Weights of a small transformer language model: 154M parameters, untied embeddings.
Each number is 500 + 25 x the weight over its row's rms, rounded and kept within 0 to 999. Layers, rows and columns count from 0. Numbers have three digits each. The size before them is the row's rms in percent of the matrix's.

# down: layer 6 MLP down (transposed), 3584x896, rms 0.0445, rows 2164-2188, columns 128-255
# up: layer 6 MLP up, 3584x896, rms 0.0513, rows 2165-2188, columns 128-255
down2164 098:496528502526532472479479515492477516517525480529501538466499478512471512497478504522538482478465520485504507505479520504501502477460511505461512561538499490473481496473490484528524508520468525469533533526534484498521483542493546462491512498520516533537504510467532502500492499503543521491496474481470489510514491504508506490530537477464468472509500530498545496480458539479482520497473
up2165 091:507479498483523480510531526510510504484475445493467450477504501476476499519478505475475487504505468512466512566484477511475468508497490567542539425500498523541505528496502496492469508519479547506448483476490496480528506482526481506495485523502486478494496459439486524525463495501482520508506537460468497493503510485523517522524500515498468513496518553495476514475522441512523484461510
down2165 088:460539470452466423498473529492485496542456523513519516480527463514542491538506528494496498539445535499525498512511465513513519484514480489473505459512480502513500486510502465491508549537460502497520459490513539456500494463522501502529494503540500474474487472521515498486490522465497512491486496481538489503486534519494520480486517521488548461466516466497485487551506528504513512501514
up2166 094:564500531456498535464493533456510487512462499524492524528518481490516506490510460497524448430478525485458507512539510449524509491492484468524495528525527456501534530494548526479515526524488515472517501512490475512492534489516484496531531508455504490512471542469499560505484483493523510520520495487509452541508505523520504491495492475496504509499531486508491516490495500463495518426495
down2166 094:490525492486477491507484494508489481444503498516500476497495491463508514508501485537513513515483497491482530449470436549493514489517522471495491486471480509490513472506513490482514556542505500471500454456559499494515495495501512467494501548500465480526525543512464508472505521483491476494481497430499549495532518493493540489514445518522494507521494508539491553522556474516514515491515
up2167 086:480496459469543500562505510468551487526491523463492477475514505504518470473488547540504471484528492476451492499514520525528500508498514514476506487574496477546444535522466502484478486514542537496478460450476486514488547469515434454517486455440522489490498474495501524516464502511498512543528500520482502489516523481530492507506474488482512497500482524445494495535518535502518511488482
down2167 089:489470520522465541492519469504489509489498468498542532499493519471527510475501441450468538481502456504493527520479523471516487503528489508488491508451479544508489475478553526538471530510496484480520515485539512520531481472500516543466527535503489525485462487480524482541484491515524482492462506466489500491492438497488518487467518512523505488536474503535546479526475471503443461508459
up2168 090:522520468536477475526510455503507513488454496479516495476449526470473520468494496512482510508494512476513507528501483465461535517547547470537486500502502522505508533494521485517492487531512513512531491503526462495459487517575459481500518488491533492494474515495546483515472481534493507486485535477514466504495512474484532511494492516479472491503498452508517512493487499456493498526484
down2168 098:490525509522501511502480488491532522505487509441499524483478485484489508516493479528533518506510488511520497551508502501502465471485482481544519495502506489512466480501454521532506500468530496514488473520553499519456507509516520440493512506470473480508498464571495480498464434484535535558492510494511498531528509454432520523492537499501486508499508527472481452450475490510484475514522
up2169 101:483554453483513535496525519507492463540488491514487473488499522471509501514506483544486542524480531493488557481444457519513474448483544510501505509508469525493513491492489515478487537473487526486509481495503482477450451527543490504487518509459534514500521515500492526525456487483490513525487498510515522486495534480496543477505487537488476508511467507507501467512487531506462515525490
down2169 100:514487507516520533486542475467504498513499468457479475454502528494487486484523446529526486508465501469524523480557521466487466451545472495549460533503547451535556562516502529470490513514492538459455479467532497427498490504522476536474549479518493516468473489527507538491472516514526464513486512499482483527493535503473503499505536506484526511524439502472509506455488512474519503506476
up2170 103:559496475514510568450531521437507524543492507485480516509471480512507474499542512499518500457491520506455519467529512471504496526498505508544516464529484490493477500511527536520478510479525491462498536466501510525490562481484516491493491506529521463536449482512493475543490474530512516503535503456554469487476550498479504547528498471505498527504529494500484485458473488509483512510445
down2170 108:481525489477472498488491467508506495429468486494495538490524488480459509448522528479549559472497548482477507491535476502519524532491521466519426473452497525463489530510464499463477526478462489512470489522484506490511523498517472480536521494487498495475505525471489521528476476500511505523515506507546523534459518521500469494501562502519532516504503520483512478506497514483498488460528
up2171 093:492496516479526489494482502499475538507443551487502477481528523495489503446521558511487499549494487512453455450473510507504540512506495540510524507491479483455493476444516496478507491501528505449457488475532438477478481521511472487517516489530502523487532488509500508488468486503499462479537513472509504498483513497482484479502489524544503523496471495480516488501514499505524495527495
down2171 094:456518494512485467520528518497516540503545507499465555505501481520445458514490519457522491522530438516520510494459486485528525508500467462480523517488473485510461517489482501511479478503488506479469501512543457456504496475500553445524495462543482493487531501493469487495545513454477516542445495482501514473544497485493476547492543529498485535491533503523470477512501511535507498526462
up2172 099:519509517506531494441491543467482529513536525505503445469537471516542476512481467470493527510507500460485486542494479501465471511467521542467502510533486494517510518500522517509502528506465485491479504457489501499526489488469533486453471490500524473508467485514479547531485491457508506499530525486481500458475517544496482511496510529464492467523533482533540493533486486516504489463478
down2172 100:498508486525508535550518522537525553503520522516561537536502490532588513520525479513500468533458520527494521514487475517520520494491481510461534542510509485516507505545525510462518470525496520490494503498523455506508503473474478486505472497491497521470488462501552526490534513492511503494472504479532531495472473523501494457503553480524493474461502487474481490546491516516527532507499
up2173 099:563525486494508531484487495485499511501517508515510496509491481462491510498525509511533526516479492530475532546492491520493481498512497465503482497561498519509512523512525497494507472470475556499478473459500447513524471455478460506479560488547505479477519514527523496534482474549508480486547551462515504499503516442480563532520469464508485472531494475495506493499482534512541497529491
down2173 091:522535523524509457606496515538497533511501513471474514511495434533523487516497537477469513480496519528497511515504518538507499474526477462511481489459480488512530520545511494494502465498451502507535427521509515521502508483571441472507492488520499498518476519545471519487529495497504482515522488494508505495496539511511506501519629515503478482532470430493481473518493509506500545496503
up2174 094:492524492455495517495534487462500498502468508463513500504513496497502526481494523489498526510504497484442537468482477529470475563480524524443492472501472478523486538479532459501530486529463534476501505521504455507510522491480475483524473509496545543477479517543499522535472503501479433528496486488494460501499510470505509546491507534487506503492456497486534515510523500528503535475507
down2174 096:513534469509497488524560535491473504485502432471492520528516455497494523495476482516507500500500488474477566507475517518463495559477482460496486503475503470554502529513484524529513486517493552476512484501510494463511499474479486498527510453479510529498504523543479521520481491511505515484450528521503472492467492457445487499497573516511502510512512491473470493486527469450511511513505
up2175 096:512505511542498474475530526483454531530506494467489512490454502512523488509488507508480526487504487479473492492514477478536532426480513501532517464493499481480514496464486498502542532517476500494521540444521480511458525549464527508476501431552477507525512509529536497537476460505508486514556490498477543509492490476463482483471483508468492492536489503464548504512506464508497425511472
down2175 102:539479481539498503500481499464464519493521479506538517499500516491485505535496486505537525512488462518463507460473488526481487458479531514493512485503519544516519467457480537504503515562497489433512487535512540499491504525499485514494516473498531497494511488493486490555482492513533519533469495507495488475503465482525499480542506480508510453503504512551512500483521514497492510487473
up2176 100:504466539482526502512526502522516499509511469426482546505494540517532508508482451492479519500539522533514479476492507513498520468494529481488477485498494524506534472534518470509478470456496472525501480467492515537476518469482481495481511491480516516475527538510517499482516504538523447494517521541477535519484515500521475530472480499483511513469546497515485523525504501519443446513493
down2176 102:509461491524478539468517483499461515516466492528477484523516573498511476541493495456496523536502485505501493521509495517517530508518510516479509507506529499484524527504520477475517502527459460460512535522519500473491506512500481513477487517515522463493499520531487507520438499522515481455526496508533497528494466528516491506526494512478501500504519476490509520513529492508504559502500
up2177 108:475523474481502475516502464480546507461511477503517491497492547488477501477541467479485560522498501526488473459571456546522462495514494507569529519533458515522483470526518526567543508511540516506533538497481500502507470498511520527474554492526488501508423487495503494551473514450451457470497520511469489524507534506536502500479470531479501482483484505489496526495499531497471494501519
down2177 106:518509514491563514532490493451505452529478504485521499529522522531481533485514470500536490510477533460430507539510514493504506551509498471502500510535533437527520498488493495507509500491492524489539508470515503519477482554528497498524472468498490533459488492541500490527492490485493421504476477510518495523544464535504468516512454537471463491487492489501487509500535460482525529524524
up2178 095:507500487498493538504474533476449499514496553506482495526511510521491535466506504505447587524519514497516504465534465527508497504541527506568504501486477491494521524495504479507498491510481503549517499475531470486506484498498507520523497498463468514443508472524488504527478502494491480471495500502561502507507520501561550506514473472512489498547499496502539502522492457531539524524531
down2178 090:498504505532505513517503482523501471548507485531507524502498501487491486486508484474527470519518505480515471491534508491477512520486513503472472467494513506526538488488501511546483473513522480514494522505440553507464450492479523484531471463497496516537484495468528498528517505501494520489533506500468474516501509532479471470523500501434528490458471502509506473530483514504462495495529
up2179 096:490487475443512507449466529514461515478557566516530516500510471501511517513528500536480533530473545507511503496492498502503478469503509503515544482508507491488485445523485475475431519495528499526436503547524497484500455484497510497523502543490561515487475499538495504500458473519492501505538473467429472477525500487567521537479502472500500491512497476509490485511517506484519509488426
down2179 095:479502490537498496521526501454486551451501466510482543493440530521478495499496535465528490494493492501509481500492446526478472503548517528480454449487517549522483534474485515535515489481510480467541523455471502487494470495537469509489506511499492499501550498521493508472509509487522537506490527509522500529488479509526492504483532540507483526502499512494499505527473504515491527510485
up2180 104:491475471505523478448506530486524505494510501469459489489490502471517458488508447517526492478537501492500491439492514514485479492489541510542527520541531467492486504505500493530482524503488487487498504495498501512514535510497538503495484479451507494488495495475515520527505487486495496528575499493528496519506507514557576474450499504527514511485477471499529555506493490537494516446503
down2180 100:571508523531477448520506530530499460486489460475485476524559466527503504501548482552470473508511492493469462511499477486520556489454514508518532548505494502512516532496511466486498512472510492522499515542497524533466501517521490544510467537488474504451491492504453510530497494476500478521502496502530531511495486518490505490542491502450538500477487465513520495500470524459529527518483
up2181 106:540524526514511525512479488495474521507491507491499509525510528512532499507531517476491541476528494492431540496495446504508538502501476483483490455509518490496521502533535490497510470489473517498530533489551495530488479496507501512523525501503506475463490544496531516504464439461502470491518460446509503513488487479463492483448482489502498496524469482475497489475481518503464436517544
down2181 098:530523507518471503508480497500545497493511476480491486517495520501483501511475503548501552485498538475446511501521463501520548492504498460495521484526472551519501442493522514530540543531497492520531492510490498487491508483491483490491454502464489475526502508544499506486503495503506505466512521504491497467500512539515499467525484443481475491498460477537509467453524514502501463527518
up2182 110:462511464490505509452495504523473502518491478462491500516527539511513487436554502487480540464488513509523464549499527522457507461506493466491494512449462495514490503466512485488465488543520471558515498503486489478515476517520516478474516413474484509509487545479518530478467498488505523476460480494480493485491495476517536500458499482498476521521528539442498514498468505529466447509503
down2182 108:474520490483521491453476525502497504503507448533531513472523542517481482477500519485541489509510495513525493521561539527484490485486496494477485461455536486479477473529540526524437506477481479476468494526513480491485487506483510549508506491498502498538517519472518512499542460479546525563466541468476484474504510478494535464523480501508466495479496453484489561488469547506466491477515
up2183 099:531530510512524449504469525480470503491459546489516490502493518513522504480537494465480491474448504507426508527499516513488470455446505480515478474499519501468525465513511513494509497513519503535493529524471511495516475503482519512482500469450520496467514497488482528489466516524463516477497503476528495535505471528499488499483492505482512534510513479460492494513516503473471497471498
down2183 102:486523504486475504478490516512511475511514523519491476473493497518474511473519476521474503490510477523513493449505505480472479520493470516519500499511521468492451474509475488491458491502502520541516524471526505505547505537513520524498526460552470516499505461537510493568505478514502498495495460484474518507466452445470501462500555432495501485472493510517471560449496448503522467482478
up2184 103:509505508525510504518474492456504458508485491508506512482447499503555468501516514503490498469489526493470502527498467459549462487469470505527532477541512461504495459514471502493505503514472495456508530515475484481515514541521494499474484515478513523520490476505507487516494467453467481509474518456489507536519517492452497543536503506498458473505493528508512504443519476478458501475549
down2184 102:482521497475533524486471494484488498481499506497495506483488526523522470482534514504455496481471484484523472463494513474490545509519472530460526532503490498512522481513537473496481448466494481482494512461510448503495484513456504484502490536476477499500505482528471520476483505506482523523477510485513528503468506510507506507529547478458462514516478527514458488428468520490493507491528
up2185 093:520520493575474519508481535492524503501520528540510518496525488494541508499499524482510485511501502458474509497512460486452542499474506480516494502511507481480468444506493514477459471550509469482496430440496492486486489496512505501503478505454508500493513521498571498493500505515491451489507536496512550493510507538533516484528496527469453457512472494512487521520496478462534528449514
down2185 097:529493513458523524499500486541480481475472498497484527559508509478529480505493526454512495519486466514497488520450516514521476457514493493515518495505470469505491503480538537476518495461458473494464462518495521492487495506497486456462480517523503460471475500508497448521530516500474487533561495464495497515487496468474515497496495483491484512454503500480514472508503488492470494462534
up2186 099:515497534485482478512513489485449503468452521538523483502515476499511514499496487518459483502452535485480475476467541492496510527513507499517498488514469504495473489507511514541509473514482504509491580452537528483484510465491537469486537512509491493482483493475498514507491522529514504477453471494512485492521494456487506454505496520535512478492450510534508516512534485471462505524447
down2186 102:469506523480497487507549518531490475522503497519479518499467525527528480497495547494499494500499478529531480502501495496493522507521485482480433510507537494481466546515533453516489518496522495513488515535506500481469505513517491545502495477498498515487498546469522519475481499530521465534547504485481464513484445496509528497440535469495534482502507511532507482495496490495469498484488
up2187 101:542523487528487500498498511482509495503480545498511508498490517475516552473501496505511508529455507462505524494508463480472496490475515526482518518498488484526466490506474474470506498520489495505488459527483515535491467538502514505540531496534524480515487550484512482514481523498464533488507561474493498533500535543495499508477496526534505482541511553471528537515521518497476478489491
down2187 099:526531484494514490519496522505514503495503511480514477498487523550498520517467467515488538519494460503553512534504412517453523467509491507509522473528495504518500482508485489499491532514483498487464514502520545538537490486458463512472525514547537487532491517521533474488516516487465481468492504503494496492541483468478496486540493466464503495519418482503524532520498489498549469465523
up2188 103:480531510483520496485494501502472535534511510518497457515550497475523513527496502457486503504471475463509500488479492558538469489561550511480532531513505537529522490510543498462502511525493495452456454496516441493504533450520511498484519506481506468523519511539539483486482487478466500437500547462480490503494501477579517506465510470480510497482480535524497493533469514501489466502502
down2188 103:480520477513528533456504510504512492524435530488531468525558548538481477487515457496520524488458560508509504484469509529519480487520509515502523526472511466507448493518494545497534490491522504473511497526509472492490516478490482535488468521497533468508491552477511501486499483495504505499468483504533513490495487500489480519534603474481512471500491519502544455545509497511507492490569